config.yaml
n_head: 6
vocab_size: 4096
norm: "layernorm"
rope_fraction: 0.75
tie_embeddings: true
parallel_block: false
init: "normal"
lr: 0.000977
weight_decay: 0.21
grad_clip: 1.0
decay_fraction: 1.0
dataset: "wikipedia_en"
Each number is 128 + 24 x the weight over its row's rms, rounded and kept within 0 to 255. Layers, rows and columns count from 0. The size above them is the row's rms in percent of the matrix's.

# layer 5 MLP up, 1152x384, rms 0.0444, rows 247-318, columns 0-95
size [103  99  92  91 104 116  98 100  97  76  99 112  77  86  85  99  83  74  88 103 101 109 103 107 102 114  98 102  82 103 101 107  99 123 103  91 124  94  74 113 113  71  99  91  94 113  76 103  95 112  78  97  97  95 111 121 102  86 102  97  89 103  98 105 107 105  73 106 112 112  99  99]
[[148 168 171 112 119 125 116 162  94 141 162 128 118 133 130 114 129 107 109 175 127 107 107 150 157 119 126  85 123 143 118 116 142  97 158 139 137 142 104 142 118 114 123 142 141 139 148  94 152 124 139 155 120 133 147  99 139 142  89 174 142 103 127 132 156 105 108 137  66 149 125 144 121 153 106 113 154 127 126 118 100 147 139 129 164 140 153 149 103 132 154 149  90 171 150 155]
 [138 114 116 137 130 137 112 123 148 147 131 109 141 112 165 122 133 146 125 187 149  98 158 162  99  95 132 137  81 183 198 140 139 112 150 122 177 139 114 153 137 138  88 105 138 103 149 126 135 100 136 123 142  87  84 102 136 116 145 133 107  89  67 118 109 130 161 141  99 149 117 143 115 100 179 107 125 124 121 122 150 104  79 103 118  97 137 100 129 136 130 149 165 120 153  98]
 [144 177 117 144 137 102 123  98 112 102 135  97 137 109 147 123 148 152 130 158 147 124 155 114 141 160 136 116 125 132 142 106 124 148 127 169 112 132 115 114 150 125 128 138 130 100 139 107 167 159 151  88 126 146 130 118 115 103 131 128 105 109 120 132 153 129 118 120 107 107 140 111 133 111 125 116 116 154 147 156 150  90 141 147 126 133 114 188 113  97 154  93 127 138  98 135]
 [ 83 155 117  96 155 138 171 145  82 138 168 101  97 131 114  78 122 120  49 130 142 164 147 118 138 118  66 142 114 128 167 134 124 100 123 145 119 107 155 139 150 143 126 108 107 137 142 120 142  74 140 127 123  91 141 138 130  83 121 115 130 134 150 118 124 171 159 144 157 169 111 105 131 116 155  99  87 142 146 116 149 124 141 124 131 150 161 177 118 182 138 108 125 161 126 134]
 [ 91 146 130 148 163 112 110 139  88 133 101 117 142 120 110 129 162 139 119 162 156 143 115 138 188 133 115  88 153 110 119  94 138 124 145 179 119 136 116 133 119 127 126 133 140  82 157 110 130 115 123 123 124 131 117 139 187 141  85 153 128  89 110 133 158 122 110 144  94 137 162  82 116 144 115 155  94  96 129  83 144 119 111 119 100 156 133 140 109 166 133 132  99  88 125 131]
 [128 112 137 120 110 116 174 100 138 134 120 129 166 108 161 131 163 128 163 139 132 136 133 120 102 111 138  95 110 184 147  98 144  99 124 160 142 149 119 129 123  72 164 149 103 142 120 135 152 129 144 116 100 141 133 132 139 117 107 107 134  99 132 110  50 170 171 131 104 139 119 140 141 108 124 124 140 137 126 118 163 108 155 138 122 131 129  95 157 124 123 102 144  93 126 124]
 [159 104 121 138 117 161 133 149 114 121 166 106 106 125 116 137  91 101 150 186  93 152 116 122 147  65 113 129 169 149 132 153 167 149 131 107 152  92 130 132 135 121 104 112 133 150 127 131 147 126 114 158 125 109 142 152 137 104 118 128 108 135 126  75 139 157 156 112 168 184 165 125  93 143 101 145 144  96 145 136 116 126 144 120 126  71 110 128 119 161 144  88 140  99 112  74]
 [128 101 150 105 167 192 118 110 109 101 121 157 152 123 144 153 142 124 142 113 170 134  89 132  99 129 135 137 105 156 120 101 103 110 123 116  98 121 111 158 108  92 159 149 134 141 115 116 145 144 126 136 144 123 159 145 132 125 121 166 104 129  86 133  75 121 148  85 114 142 105 156 139 164 139 116  88  99 156 108 126 147 108 135 123 147 155 128 123 153 100 104 125 133  82 121]
 [ 86 134 105 136  97 145 136  94 135 113 100 183 149 115 103  80  87 128 110 132 192 123 101 148 130 133 120 135 103  53 133 177 131 115 140  76 153 130 104 150 150 156 147 179 133  71 139 113 123 132 178  79 123  96 182  87 146  77 156 134 148 124 123 115 137 109 143 142 142 155 102 166 119 184 152 129 115 109 158 123  96 110  78 106 122 128 153 131  94 140  82 155 150 144 140  85]
 [ 98 154 110 104 101 113  81 153 119 142  82 151 130 113 134 108 102 119 156 135 133 118 108 142 122 155 145 123  76 148  98  78 129 166 121 105 156 168 145 139 142 112 107 127 137 131 140 110 138 131 115 129 133 169 196 114 149 153 169 110 109 121 146 167 130 149 117 137 140 106 110 122 112 112 131 142 127 129 141 120 145 122 107 115 122 107 125 138 116 152 139 185 167 140 115 139]
 [135 135 126 143 117 150 140 159  94 174 157  87 109 100 162  95 138 151  84 140 141 150  98 124 108 110 109 140 157  93 163 125 110 129  89 122 119 122 102 151 115 118 145 104 105 121 110  78 130 160 163 120 114  74 137 127 129  74 104 103 132 119 141  99 140 147 143 175 126 179 111 179 106 120 171 131 128 123 137 143 168 156 115 130 141 137 139 153 126 111 126 128 124 139 112  98]
 [141  76 150 171 107 102 175 121 129 125 127 144 143 123  86 190 127 119 135 108  86 125 126 109 134 118 146 154 133 146 117 103 103 125  52 137 143 179  91 128 151  90 119 101 117 148 133 151 137 171 138 119 160 123 149 114 144 156 108 142 135 114 147  82 146 137 180 106 137  70 104 149 114  99 141  85 159 140 104 100 120  95 166 180 119 133 122 164 108 123 124 118 133 144  85 149]
 [100 164 127 131 140 122 196 152 128  83 134 141 139 151 159  77 159  97 134 180 140 173  87  95 110  96 114 122  88 128  95 117 101  89 135 163  95  90 107 111 165 111 138 158 127 136 150 179 149 149 110  86  95 119 156 156 110 123 152 136 150 129 115 107 125 125 139 144 120 120 167 141 140 124 141 147 159 130 150  68  93  86 118 123 117  84 128 157  86 124 127 112  93 121  97 169]
 [136 148 126 147  84 120 129 172 120 142 153 118 131 127 101  88 151 116 162 118 123 145  99  95 146  96 128 125 128  86  95 130 107 136 156 133 132 126 127 122 147 103 130 162 128 126 108 121 157 154 124  82 141 173 143 118 122 106 159 121 123 129 156  72  90 141 110 134 117  98 125 143 155  75  97 105 154 111 104 107 138 128 114 143 131  84 106 110 116 107  93 141  81 140 126 139]
 [135 165  89 148 142 123 142 102  85 166 168 123 167  90 145 141 151 102  83 101 179 106 124 103 148 145  70 124  94 129 142 133 156 174 171 109 139 186 102 143 163 148 122 152 127 112 144 129 130 126 136  98 101 121 150 132 128 129 140  88 103 147 143 152  93 146 156 115 122 159  76 139 103 113 119 133 109 101 107 148 119  89 121 100 151  94 176 202 143 159 120  85 132 147 141 145]
 [139 105 135  97 132 125 126 128 123 149 130 129 120 129 167 147 118  98 133 171 113 145 115 140 114 134  83 104 136 140 166 116 142 126 134 129 153 196  94 188 147 152  81 146 109 108 146 138 165 141 165 158 155 136 126 148 125 116 145 139 114 130  66 189 152 166 118 151 115 143 143 128 135 145 155 123 111 127 109 149 140 116 130  81 101  81 127 130 142 111 102  96 114 132  99 142]
 [107 111  88 133 153 197 128  96 133 125 119 133 157  94 172 136 147 140 118 174 147  83 130 123 148 147 116 125 137 143 151 153 151 153 139 104 123 154 102 105 167 114 158 151  97 104 160 130 135 117 128  68 132 108 165  87 127 140 121 133 127 140 116 100  98 168 169 137 151 132 112 159 139  98 154 139 151 102 135 144 127 106  90 132 156 121 136 122  76  87 123 149 145 159 191 102]
 [163 150 142 110 126 104 113 154 121  93 141 126 125 144 145 166 126 111 132 147 146 116  93 139 132 105 114 110 107 145 130 102 126 191 114 142 198 112 127  88 139 111  99  80 122 129 128 157 124 131 155 133 151 124 151  82 119 130 121 122 137 206 128 147 143 127  88 138 115 122 131 132 103  83 123 133 141 171 116  88 120 188  97  99 133 106 107 184 128 147 177 181 109 124 121 136]
 [145 150 115 110  95 111 120 152 127 153 135 159 109 114 163 111 118 125 103 131 167  98 136 114 165 138 155 129 147 134 111 138 117 105 102  94 170 111 138 149 120 116  85  95 121 136 124 152 119 107 154 141 130 112 138  82 132  91 141 154  98 146 110 119  97 152 116 118  95 171 100 165 128 137 129 127 165 123  97 136 103  80 105 130 138 117 189 108 188 138 110 118 101 151 119 125]
 [149 136 118 102 150 109 141 183  91 161  93 128 120 146 134 144 110 132  66 108 134  90 124 117 161 163 106 128 143 130 156 119 168  73 104 139 167  93  99 151 111 110  87 108 159 122 147  94 126 143 140 146  81 104 123 163 141 112 176  84  89 101 112 115 133 153 149 132  66 124 109 157 158 109 146 142 138 151 174 125 110 132 136 171 132 132 128 130 148 147 116 105 142 163 146 137]
 [137 140 128 112 150  96 148 124 122 166 122 180 150 106 143 149 135 150 170 132 145 142  83  99 144  73 143 115 124 138 158 132  99 134 130 154 143 136 101 174 143 142 113 141 139 171 150 137 163 165 132 109 135 125 162  92 102 115 165 156 108 125 165 145 106 112 140 132 144 112 122 165 151 110 123 118 104 119 162 102 183 150 123 156 140 170 113 108 135 126  65  81  95 112 117 136]
 [102 129 118 147 161 130 113 154 116 173 114 106 123 150 113 116 128 194 161 135 185 136  94 181 161 115 122 152 127 151 108 108 144  92 159 152 101 115 126 115 116 117  78 101  97 144 177 116 160 155 148  98 117 114 111 109 124  81 177 127 149 130 128 123 150 113 130 116 145 153  77 160 132 132 144 103 132 134 127 130 152 125 110 156 158 119 146 143 114 157 128 112 121 127 100  93]
 [148 127 153  98 117 131 177 141 103 126 141 160 147 110 106 126 153 114 123 116 138 140 146 113  83 140 140  93 141 132 144 129 104 120 147 165 134 139 108 139 134 128 140 149 140  97  87 129 162 116 135 126  98  99 126 100 130 161 135 111 135  90  92 142 124 112 136 138 122 115  78 105 124  89 142 126 131  73 145 132 141 109 122 162 117 102 123 126 135 161 103 163 114 137 129 137]
 [143 110 120 134 108 157 124 121 113 173 104 157 129 140 122 122 136 123 130 170 133 125 124 118 115 114 174  96 177 104 159 146 137 146 124 119 140 100 155 135 131 111  93 134 139 141 136 146 127 144 152 177 152  87 100  99 144  97 124 132 153 117 121 122  75 150 132 119 121  88 124 131 109  95 110  99 119 134  89 119 100 135 134 104 164 135 109 153 145 125 118 115 167 110 133 114]
 [121  85  98 109 130 133 169 152 117 131 106 185 143  98 105 100 130 109 114 139 121 103 121 118 122 146 132 126 147 120 157 104 138 130 160  85 136 124 110 123 115 112 113 151 137  87 142 131 115 125 105 146 124 126 102 131 137  97  85  91 134 147 147 132 130 151 139 134 177 113 149 135  55 141 133 117 130  72 118 129 161 130 110 168 188 109 116 130 131 115  59 112 146 131 140 155]
 [122 124 102  86 105 149 165 187 117 123 130 100 194 125 135 128 126  97 155 170 127 110 102 110 144 119 117  90 122 117 107  98 145 141 153 128 142 147 126 135 132 117 156 140  91 128 144 116 137 154 122 134 159 119 156 110 142 134 116 136 118 113 114 127  94 129  92 117  62 161 107 121 136 131 153 151 133 113 142  92 165 138 161 109  87 131 176 111 140 136 138 144 110 124 162 102]
 [121 146 116 145 158 167 147 145 114 149 112 128 139 137 141 151 135 116  97 148 143 111 149 121 125 144  73 124 144 105 136 144 102  75 132 133 149  92 137 100 123 118 136 110 148 150 132 113 167 134  95  85 132 163 123 115 106 131 121  99 119 144  84 156 152 130 116 119 169 141 147 142 110 129 112 135 123 152 179 148 133 141 154 118 134 119 169 129  90 149 128 141 100 145 138 122]
 [141 143 139 157 132 164 166 133 153 113 173  80 129 122 136 157 118  97  78 114 123 117 128 114 141 104 113 173 117 121 123 121  93 124 144  95 149 119  41  97 173 112 118  95 133 157 122 126 131 149 120 103 119 170  89 119 131 116 129 146 144 165 113 124 140 140 166 108 145  99 108 121 109 147 170 139 101 137 139 101  86 135 151 144 120 103 134 131 142 127 142 143 109 144 154 107]
 [150 123 105 130 173  98 160 135 139 145 112 129 191 108 109 108 177 135  52 115 149 135 138  97 108 120 152 134 129  82 164 144 125 141 121 100 136 162  67 115 118  98 112 128 148 115 140 119 142 124 121 124  98 114 113 121 142 124 139  72 126 151  97 114 134  83 142 102 115 104 135  97 117 107 127 169 118 129 161 122 119 123 133 114 128 155 122  95 104 105 137 177 137 150 128 122]
 [136 109 110 103 150 110 156  96 114 110 119 119 150 120  99  93 127 100 128 138 118 108 132 133 120 155 106 122 145 129 169 176 146 148 134 118 103 155 125 113 177  82 121 161 144 103 121 109 134 145 113 143 133  90  99 126 129 134 108  80 160 130 169 145 103 114 130 183 120 125 164 123  98 174 140 146  92 137 143 152 178 108 155 145 124 113  95 140 158 126  96  74 110 124 117 112]
 [135 188 139 107 186 115 169  99 122 114 154 142 115 118 142 128 106  99 157 153 111 153 118  97 151  91 144  91 137 155 143 111 129  99 116 125 155 123 122  98 126 104 166 131 170 117 152 142 151 155 137 152 111 113 154 125 110  96 119 126 148 142 134 113 126 138 154 157 120 102 152 136 136  94 107  87 131 136 149 106 157 154  75 148 134 139 152 142 129  93 130  83 180 153 119 148]
 [110 168 103 164 130 145 133 173 129 135  98 138 124  95 108 159 137 143 106 141 113 147  83 146 127 183 117 151 115 101 144 153 147 116  92 106 134 126 191  96 118 121 134 131 149  82 130  84 132 171 122  82 141 108 128  94  84 100 139 112 159 117 118 132 103 119 145 126 149 164 111 122 130 113 142 134 132 115 112 138 105 134 104 106 168 153 145 133  93 159 140 145 106 111 126 124]
 [126 119 108 171 130 157 165  86  89 150 113 140 158 105 120 149 130 158 108 140 114  91 138 110 152 139 129 115 123  89 105 116 138 162 114 130 155 129 156 104 153 140 118 110 134 124 114 131 133 110 154 134 123  93 139  84 117 115 118  96 127 152 137  98 123  91 172 138 130 111 175 112 109 118 128 134 125 136 160  71 157 102 126 183 119 109 130 108 133 135 151 158 134 121 143 165]
 [105 108 148 108 136 184 118 133 125 120 129 121 120  51 130 149 147 117 149 109 114  78 156  97 138 126 170 119 177 105 127 117 103 142  83 148 111 129 142 106 111 118 152 181 105 142 123 106 122 165 135 133 144 125 128 115 137 167 140 124 129 130 118 151 104 158 140 118 156 129 129 141 136 130 166 126 106 137 164 135 134 128  97 137  79  96 134  93 138 121 130 148 130 131 148 111]
 [107 124 169  74 125 138 124 143 132 119  97 158 110 114 163 104 128  93  98 101 149 121  98 133 136 124 162 159  91 101 119 116 138  96 151 134 118 113 133 138 115 143  92 138 130 161 156 109 159 127 135  98 164  96 173 105 141 107  98 164 135 123 130 127 136 130 143 156 126 114 134 159 144  96  74 113 133 154 154 113 122 136 117 102 102  98 138 141 119 128 133 163 175 104 104 128]
 [120 120  91 133 146 136 107 118 152 157 137 145 152 115 141 147 133 105 129 150 160  85 128 148 121 116 136 102 115 118 168 122 152 134 161 139 153 133 104 126 106 155  73 140 120 132 142 146 118 111 144 107  85 104 132 153 144  76 176 136 141 146  96 117  71 110 119 113  98 174 105 159 122 157 119  90 129 106 123 133  97 109 143 141 133 136 133 133 180 135 113 127 148 122 148 134]
 [139 107 127 152 147 109 144 158 118 132 150 117 176 141 137 144 135 126  99 133 141 129 151 157 165 130  76 128 117 128  94 105 106 133 114 156 172  93 108 164 120  92 126 155 152 128 135 104 154 110 115 142 105 145 113 128 140 120 169 116 180 117 133 155 154 130 130 113 120 111 146 124  86 135 124 128 116 138 147 137 139 108 136 121 128 159 104 165  93 138  87 154 148  96 126 157]
 [108  86 106  88 152 181 119 159 130 152  99 117 139 110 114 135 135 113 152 105 136 128  83 111 117 105 115 128 132  96 127 148 132  98 105  68 161 129 149 171 133 150 120 172 151 117 126  87 128 100 131 126 119 133  97 147 123 112 100 152 107 106 108 169 131 129 130 142 129 108 169 138 105 144 143 165 104 111 107 168 139 166 135 100 161 190 145 145 127 159 121 108 131 142 119 111]
 [127 146 121 155 138 171 131 172 132 123 139 131 153 142 117 154 120  67 144 154 116 132 116  76 165 133 160 157 130 122 162  85 136 100 150 158 104 111 103 124 137 123 167 154  97 180 155  95 115 131 121 122 144 109 155 103 134 115 142 104  83 160 153 113 173  95 106 139 113 104 165 104 129 136 118 118  85  88 170 114 135 145 141 137 106  77 147 131 124 124 124 114 130 129 119 115]
 [112 128 119 143  98 139 112 155  96 190 150 101 101  94 118 146 158 160 160 118 152 147 150 105 126  79 100  95  99 142 136  86  99 121 143 109 172  79 106 126 122 139 111 136 126 142 131 110 170 117 123 168 135 142 147 124 120 106 150  88 138 131 127 126  98 113 137 149 120 149 117 134 122 111 134 156 116 143 144 154 144 125 145 113 139 154 111 164 104 145 138 120 113 117  60 112]
 [175 130 103 133 112 142 112 142 157 172  97 121 142 101 145 114 169 173 130 133 123 119 126 144  76 118 100 173 111 112 123 100 137 122  80 105 146 139 127  96 129 179 135 194 122 149 169 117 137 133 144 123 110 160 156 145 124 147 142  81 135 151 176  86 143 152  82 135 101 146 149 100 120 102 124 124 139 125 120 125 103 124 113 190 117 163 150 137 128 145 137 140 149 119 167  61]
 [104 149 124 124 131 189 100 139 136 119 111 159 188 126 122 128 108 120 112 117 180 125 131 172 140 154 110 115  96 163 136 128 125 114 115 114 142 183 130 132 175 103  94 103 118  86 111  93 137 143 110 103 183 132 136 118 103 118 120 105 124 141 117 139 121 100 159 130 122 121 143 105 115 153 150 196 145 131 113 125 102  84 125 148 135 107 155 127 140 180 195 147 127 142 168  96]
 [103 112 152 152 134 167 148 182 140 156 125 123 121 105 135  98 123 151 160  90 140 115  78 110 166 151 131 168  80 115 116 141 143 106 119 184  87 136 126 159 164  69 156 136 118 139 103 115 139 126 139 126 134 102 183  87 125 142  67 190 150 103 114 108 128 140 131 126 142 109 102 123 136 122 105 160 117 123 108 107 127 146 129 103 104 113 201 149 131 118 164 124 142 136 139 157]
 [123 170 146 126 119 134 112 103 110 145  99 123 129 132 179 170 113  83 146 188 104 110 115 110 160 140 111 126 125 162  97 150 158 160 112 156 137  94 104 119 127 151  96 160 174 135 135  72 110 163 164 111 140 137 116 159 139 135 117 131 127 156 106 129 131 146 112 157 121 151 128 104 129 136 167 132 127 107 140 121 135  84  80 119 140 148 145 136 134 162 120 124 122 182  78 160]
 [104 119  90 102 132 150 151 118 129 107 114 127 100 123 154 136  95 134 130 129 105 126 112 151 118 131 162 112 139  84 155 109 105 141 103 149 174 166 141 130 128 117 147 162 124 154 134 130 126 102 148 124 120 138 104  98 159 123 142 135 119 159 114 120 139 127  88 175  80 189  97 170 153 112 139 100 131 138 114 132 119 127 111 126 159 109 106  96 166 111 117 183 129 126 112 100]
 [144 117  92 171 119 128 148 150  97 137 125 140 126 113 131  91 138 157  85 116 146 121 128  98 136 108 122 138 120 138 144 114 108 157 118 151 139  99 139 127 123  81  80 138 152 110 127  92 169 133 126  84 132  60 117 127 145 123 129 167 165 119 120 103 139 137 119 147 160 132 144 104 109 124 156  81 126 125 180 134 189  89 173 158 148 139 112 149  70 147 120 128 159 109 101  99]
 [106 110 113 160 124 142 156 113 146 163 131 130  81 144  97 120  87 148 143 125 137 128 160  97 156 117 123 125  77 114  95 100 142 113 143 129 147 125 119 145 166 183 131 152 145 174 157 129 148 128 144 108  98 152 105 148 136 121 112 154 124 144 109 118 140 146 180 146 127 131 102 178 119 171 126 116 130  89 105 114  85  61 100 172 166 132 135  96 114  89 101 103 153 163  95 108]
 [135 128  92 108 150 114 136  86 141 101 137 133 119 104 108 125 123 156 115 146 165 128 161  70 139  79 112 155 173 153 125 117 141 131 150 105 134 122 138 101 156  96 144 116 186 127 127  95 131 134 132 126 110 106 123 106 127 155 123 138 162 136 109 143 106 124 160 191 117 146 106 124 120 174 134 160 135 112 127  74 126 132 117 152  96 146 111 131 111 104 127 118 138  95 119 139]
 [104 134  72 111 117 164 125 139 126 131 146 119 139 125 148  99 155  93 139 159  96 161 141  88 127 121 143 121 108 144 124  89 113 156  94 138 140 149  55 105 140  98 163 122 123 137 154 132 139 105 171 124  87 118 165 134 214 125 138 171 168  91 132 153  92 178 129 154 117 151 111 115 146 129 146 121 128  83  92  96 148 115 134 140 104 102 159 116 160  96 148  87 123 143 129 137]
 [ 60 136 159 107 137 132  92 107  96 129 132 135  99  92 106 123 171 146 155  71 128 112 116 170 110 123 148 131 107 107 111 137 123 100 115 120 125 117 136 128 112 104 122  96 154 110 157 137 146 154 141  94 125  86 136 119 119  98 130 150 158  79 103 133 120 124 102 135 103 161 103 154 153 141 149 137 100  89 124 121 116 117 144 167 191 144 156 142 121 135  85 137 127  79 125 111]
 [110 118 142 126 112 154 149 155 133 144  93 132  91 137 101 102  68 103 142 136 143 115  89 149 184 125 179  98 114 137 124 111 161 160 122 117 162 134 138 101 112 117 165 177 137 127 142 106 128 148 112 129 130 147 143 112 173 105 163 157 126 106 155 141 198 148 125 134  99 158 158 129 100 130 110 131 123 126 130  76 150 110 109 132 102  82 106  97 107 160  57 159 139 158 109 119]
 [ 77 106 125 127 132 122 153 105  88 126  77 132 153 116 170  93 123 135 107 115 166 126  87 127 127 127 120 164 145 147 153 123  80 196  87 144 100  88 101 146 145  87 105 134 108 121 141 115 143 127 107 109 117 154 105 106  99 119  99 140 117 140 133 100  98 107  98 105 148 109 143 130 177 149 125 133 148  71 138 102 145 107 154  96 193 147 106 138 103  71 168 138 128 137 139 135]
 [ 55 170 170 147 125 136 155 107 111 119 128  95 140 108 136  94 116 116 103 176 131  80 126 178 147 144 111 174 115  69 117 160 121  98 106  97 165 131 132 115 139 131  86 115 120 146 116 134 121 140 117 103 134  97 103 150 165 142 156 129 142  95 150 105  99 140 128 161 102 108 116 137 170 129 103 150 108 137 165 135 130 107  89 149 109 149 149 113 118 128 126 106 113 145 102 129]
 [ 92 101  94 144 155 137 142 116 129 154 156  84 123 112 115 153 103 121 151 137 111 101 122 141 164 124 108  91 153 115 143 107 124  84 147 117 141  95 110 151  89 110 146 136 137 149 145 147 148 127 170 115 131 149 127 123 120 111 156 134 130 113 104 129 152 162 111 142 109 158 149 175 133 104 146 115 117 135 113  82 119 122 118 138 113 131 116 114 141  80  97 149 109 158 114 166]
 [178 113 116 134 117 135 167 116 109 130 130 117 164 126 102 150  93 125  83 120  87 129  90 115 175 116 127 129 161 142  84 130 118 154 106 112  84 163 101 135 139  82 119 124 121  98 107 102 127 126 133 135 118 123 112 179 145 135 111 101 117 140 151 131 135 141 116 133 128 116 139 139 123 158 165 146 152 154 153 141 170 133 121 146 139 124 154 128 126 106 125 167 152 149  69 142]
 [ 61  97  91  93 111 129 171 166 129 151 150 149 120 128 138 139 154  81 136 143 112 109 144 119 108 125 130 149 103 117 180 119 152 133 159 116 197 155  79 120 167  81 110 141  87 134 159 124 144 129 152 112 131  84 136 123 159 100 126 148 119 123  96 116 156 192 120 177 114 116 117 138 149 112 103 123 120 112 139 114 157 103 115 120 160 115 152 151 127 110 130 124 132 157  95 130]
 [112 126 143 119 168 109 117 122  89 146 132 116 132 112 125 133  96 100  94 114 160  86 128 109 151  88 148 163  78  95 141 151 153 140 133 176 130 185 139  87 159 112 103 124 158 130 129 138 159 134 199 112 139 134 186 107 129 154 188 109 122 142 150 144 123 208 160 172 100 143  92 132 127 108 119 109 125 163 123 151 152 123  96 135 153 130 158 151  96 113  76 122 100 127 167 104]
 [160 142  84 115 142 189 151 161 123 154 113 169 139 123  97 167 100 106 157 139 151 104 130 115 161 195  85 114 178 168 154 107 123 179 148 117 176 191 135 121 173 135 156 136 144 125 173 110 123 123 138 124 137 116 124 117 144 139 154 100 154 118 140 128 157 124 154 176 137 136  80 140 111 115 151  88 106 121  95 131 117 121  81 112 140 126 151 112 137 145  45 157 149 171 147  84]
 [154 148 105 133 135  73 139 127  82 115 122 139 154 123 141 181  76  70  86 108 144 101 107  98 144 149 100  96 128 131 120 110 133 118 150 127 109 162 122  86 136 114 126  88 117  82 116  75 145  84 103 137 104 130 117 155 134 135 142 118 153 119 125 135 119 117 152 123 141 145 144 135 151 119 136 145 144 113 103 110 125 135 138 108 111 148 147 142 185 110 127 120 137 133 131 124]
 [121 155  60 137 194 144 155 150 102 127 159 106 161 107 154 187 148 153 113 115 115 105 134  80 159 142 117 125 124 103 104 120 143 169 176 150 120 154 119 138 121 141 119 134 171 157 119 120 112 150 127 118 128 133 178 114 201 121 104  74  99 107 117 104 122 106 138 114  83 111 139 117 138 123  99 130 150 122 154 124 129 157 106 116 126 116 106 110 135  85 126  91 120 151  86 130]
 [153 157 110 128 175 104 136  95  68 118 155 131 154 115 179 143 136 126 139  99 151 130 134  96 102 113 139 110  91  90 103  97  87  78 118 161 120 150 136 129 136 136 138 125 154 101 143 170 171 155 178 125 134 111 162 149 122  70 153 123 150 108 106 117  82 137 130 149 151 115  85  79 136 122 181 133 154 114 118 165 101  80 154  83 174 144 129 159 126 122 140 131  91 138 148 119]
 [102 137 130 120 188 127 111  67 119 121 140  78 104 133 145 133 134 115 123 113 141 116 109 119 138 159  93 146 108 106 150 154 139 115 147 129  96  93 113 109 141 115 101 108 151 120 149 141 143 147 126 107  84 130 137 128 114 142 180 134 141  74 132 147 131 120 141 122  83 135 179 132 179 148 157 146 163 126  99  64 140 131 117 151  88 166 139 149  94 140 128 136 139 123 106 138]
 [126 118  90 148 167 149 128 137 107 179 141 143 152 137 107 101 138  75 166 117 135 107 137 134 118 208 129 113 160  91 121  86 170 148  93 142 112 138 138 161  93 139 125 126 105 134 161 117 125 165 150 109 110 143 135 118 122  88 111 126 103 103 111 166 175 119 115 111  96 140 141 153  82 158  95 162 108 147 127  92 146 107 128 162 121  87 114 102 135 143  87  88 148 123 117  68]
 [119 134 174 141 116 107 170 139  97 147 169 116 136 105 150 113 162 134 107 102 174 122 116 114 121  89 113 119 140  93 141 131 151 136 170 148 129 133 153 148 135 114 135 112 142 134 123 100 134  97 122 115 151 145 161 111 118 133 128  98 107  86 145 135 156 128 172 161 125 134 118 155 125 115 113  90 135 114 117 126 107 126 117 165 152 116 167 136 145 134 143 142 144 136 154 129]
 [142 134 126 152 138 148 124 122 108 125  99 128 167  99  60 137 157 150 148  99 149 142  78 166 121 123 129 116 138 128 128 119 135 123  93 136 105 140 151 122  92 122  93 172 167 158 170  92 127 188 143 150 124 140 121 121 152 124 142 110 162 139 108 164 136 117 139 125 115 155 143 127 107 129 140 130 108 125 153 119 109  89 136 156 154 113 116 124 111 157 112 109 135 115 125  89]
 [ 84 115 127 175 135 130 136 142 115 122 147  96  87 132 137 103 160 117  96 135 117 125 158 146 153  87 159 117 178  88 116  99 153 120  72 129 127 108 118 149 106 130 135 153 152 134 115 114 133  92 145 126 109 133 127 140 172  93 153 158 107 112 121 134 115  92 123 122 146 136  75 152 162 130 130 112  94 149 141  99 147 120 169 157 177 124 126 114 121 115 133 181 162  94 103 150]
 [126 140 171 153 128 110 114 140 127 126 124 128 139 124 113 147 131 101 128  88 106 154 134 106 153 141 148 120  86 169 114 112 166 186 123 160 105 180 107 143 136 120 145 161  90 159 111 135 126 138 114 116 123 111 105  91 124 135 141  79 130 149 140  88 150  93 166 157  56  85 120 112 110 116 141 133 144 139 122 103 137 110 136 154 159 107 106 134 127 136 141 111 127 192 114 116]
 [100 131 141 130 147 132 134 125 139 158 160 138 149  83 133 148 156 116 113 133 130 129 113 114 136 125  75 160 127 125 141 111 130 144 138 136 117 132 108 162 125 134 137 144 158 100 158  91 162 197 126 163 166 113 129 128 175  96 114 139 158 117 140  95  91 131 112 142  92  96 169 124 118 144 136 122 128 163 145 114 195  96 127 126 130 166 122 126 140 123  95  94 144 137 114 104]
 [ 91 137 147 117 169 166 155 131 114 138 135 144 126  87 128  88  82 102  86 154 133  89  99 102 141 104 122  92 160 123 120 125 123  87 119 107 184 122  80 133 122 159 111  93 155 106 126 110 105 138 106 123  80 108 155  93 128 148 139 135 127 127 137 139 124 127 121 122 105 135 123 152 124 103 112 134  84 138 149 123 138 123 124 120 132 159 172 129 101 149 116 128 162 101 124 102]
 [122 113  98 112 179 160 161 119 147 123 127 168 160 103 114 142 123 110 125 139 161 117 150 131 126 160 165 124 121 119 110  76 116 123  97 130 126 177 127 125 121 123 144 103 130 151 141 111 185 140  98 150 106 139 165 113 151 138 128 143 134 133 117  97 112 145 153 113 124 107 108 182 121 135 134 148 122 192 142 133 107 125 139 124 126 147 135 178 174 158 122  71 160 146 147 144]
 [157 123 147 131 126 104  99 145 126 163 122 121 129 127 123 103 149  67 127 136 162 139 116 133 141 141 117 169 147 141 142 115 116 131 169  87 112 143 138 123 156  76 103 148 121 120 151 134 142 131 132 137 141 117 160 132 129  96 176 123 131 139  69 134 141 142 100 156 117 130 132 101 102 125  81  96 114 144 132 117 126  90 103  94 130 100  99 152  76  82  95 152 133 113 108 101]
 [137 114 103 134 122 120 153 146  69 142 115 123 135 130 109 155 138 109 101 131 140  58 160 157 106 105 122 137 112 128 110 129  92 133 100 120 115  78 121 151 102 134 116 120 110 133 143  88 143  89 144 171 138 147 113 105 133 107 149  94 126 111 124 143 126 111 141 122 137 137 159 104 104 169 125 130 128 159 134 175 120 111 108 121  99 161 134 165 120 133 129 117 169 118 115  82]]